config = dict(
    hidden_size=256,
    norm='rmsnorm',
    rope_theta=10000.0,
    qk_norm=True,
    bias='none',
    parallel_block=False,
    init='normal',
    init_std_qkv=0.0342,
    beta1=0.95,
    lr_head=0.00837,
    decay_fraction=0.472,
    doc_mask=True,
    max_steps=5348,
    dataset='wikipedia_en',
)
Each number is 500 + 50 x the weight over its row's rms, rounded and kept within 0 to 999. Layers, rows and columns count from 0. Numbers have three digits each. The size before them is the row's rms in percent of the matrix's.

# layer 5 MLP up, 1024x256, rms 0.248, rows 989-1023, columns 64-127
094:515531417533509479509456567591591500515463471598509507479469429459488558373534440475482403408563467515491508451509540570504486499488487410525567458478448499564585492550425535568522604457550442
088:577603515518502569518445561469512482413621454446459466502466468549450504519530461579515543424463471505448508502517576524405552515433497442424441447491511501525501582546461511527463549470508445
094:390561501496489555523506398524509464482468460558521480548532470468526408470480505491588433609464529453591520487546433423517492513486466497501476536466515510452593533554481443502513505500510558
092:483506516496485553552440529544529522508548467523561535400443468463542466515532533511547467484458545512449552497550483463524533540510459401554516426440472515542434495379490495495589442481405588
095:467550484433488476454493500477443489444518491393531462540457575542419537486546502538517450431516520606466473496468493463530516535507616519540494437549520494469508394448533519439520520448450440
092:455527495586521575388509645569473461562504444451508546479483520520522527470554548458432468547477469510456524576441541504503474471546446554539465441417368459399428542580459484545494515567571511
095:545478589479510508615481469518469474532470498447577484485419534547443604485464573451465455515467500458534496548333483592458592508530493544536458458520521586515509527544472548484598453539531445
097:566534462479525482502447408535602550452560510531509544419525482522485448544468495435508526512593560500497517489465462502456493497462549602438514422441563432462495573493475599475485425542395548
087:481469456520492486421518634520414449498501569498560538509568500513485466471496440521497521474567338479458469484532505512434473500476531421453506538472422460501553458506527519506522534540593561
104:584386536460494529423535595527533608507618526455490523540556492510586558549451514454459469474546430508481446530474489480472442483493415590502508481514548435572319514528513430534478461441496523
102:461459375489490471490477694545494490396476539493500501446500423576415494469489530476517477491576508496512537432587516539493515486534509479475436571463588495540477493547488491555578520495564511
099:500491572532527481510518502455465420564504486464481553569441521492433447493568568409502554526445571538438442475493453572544478500429552552609513522514579514531515489465550444554531502554498500
092:490473434431450529497520459629499485578563465496465508605411489443570506513590429518508573538443441523524409536479475472520499493422501515352492527491529451524431454488446505548441489540438415
112:529516552498530437552506493521422463446497520572440449499546502437508500440501406471498556501529553508335436602515444508534446538451491526472686456518490437360506493470518479453496526494480485
095:489501429587510497509489484448428452489497435397535425539417509457445512594507439605579476564555594508581579399483411489497515464483576498500402548449448448463430541458466491610446509459428449
125:496507562468463522561582514487547549511488516483486458491442555550500459430475463476453466482536493458567569596544480525436450530577540530441512583430538494496437685459587541492439496496419510
096:477492510456456557490567501581511559516487543455464570544522536458516463445441443558528493455488488480492529536559553526530530501421555523543420470446542492478517495519519476479502497483511478
096:434438470455520534446448603551450530468572408477524583469386531530541467515402390461473449448547506474527461436612481480448482495458530427488553500507528483508492437531504387519403524446565492
097:435493455456556519369442531419510498499587446577494522474452526528503443502592522538534518554549360491470537425498483477501468597528511460482426609547437449474527493617518476362487558563534506
109:525509457489511489406476495380607488534491588627452534483553452602394508483540490502483459423492520505498446482543518551447456463527464444412506505518425573473537595442532614502528587544449582
096:452502501511414544465586498491545450454581460507575557581424528424451464427375461533469532616455468541498499464524451560521459552470465526437479540518479467537446415514451534539444532551470467
101:427529525430498500422470510527534433536516447504434614437450444501458333297461494457467536441534535508530458504509600528524397461447500426425521511600500527547462590457505543552513466529528514
107:496508493536478444450467624435482425446501501584464489512502511561458503535519481630497513468595449529530453489514484557552516524511464522501461470542490509442566483469531580497559526537599492
104:423562540496438478441452510563528579510481435550431492501504509503506578454462500494471527485475471453384564521544516436430485553422429479516486502611445438424455550518506471508548545462510522
101:536569471499483534515478484504465557586473562416614618490533418481549483466498460595524495535568552556428526557552549493499465501467435595510467562467483454485452579500524481539558543476463538
102:434516459552569527554468446526514508515555442441508526542484534421561477409531510356406473475535486517498386485519462514564430425466575515515548461534503518489520496566558558555471430478450508
118:487505476517479534481503481450555415463456565539464571523511523540543449480484585471561596480572478414449472480489445510531480490475402502535436519379505511483547471630588571600456583484560449
101:498508543453504484559459471527469455495443468491465486557460482456454534524476557490573541500469434384547466433497408516486574673482519477636557464518480518537525549460540538448448586481585532
093:467391531507510525533481479423445541554559466526517504512466489494443520448468539413538539495538544470393431477620585536484459384474504550514511461543561522549496466416569526521462468451556538
090:557478326523569436484580516501465454517503457535619437490399505406423476553459451519508431541499486537539419500452527495522553445576562409472574525457550432492473393563405528506578541366567534
090:465522442584503501502506469528608490512566530506410517550401490520462431590417447514459561464552383458529461485471519468557480491444552533399524551506571492426429482387520512517443497469605496
099:532526595496437422572523568422460496526509512523446592421511516561561559462462537521543532462539515452500533517514473491441519361593392504537590522506559474441523317593477534491465568521441551
106:577495465482552523473460520541464497582435485363539524477372551522470443462512399591474539443473360485455531511585491523471557474420492506437398601524514458492472557511482379574396585529472476
101:522472505511529478544521519467491490657573537514573466500559525448515545448420539534536535514453568535479445504506458489522432501493425471548443476563586530527525515562523471521566520629544462
092:579488581565493535493575477492496461458447456483514483480498438529524526477522522377540467531499417492495526444561483599469495479446518460451471432415484493510480478520547491509508488460556438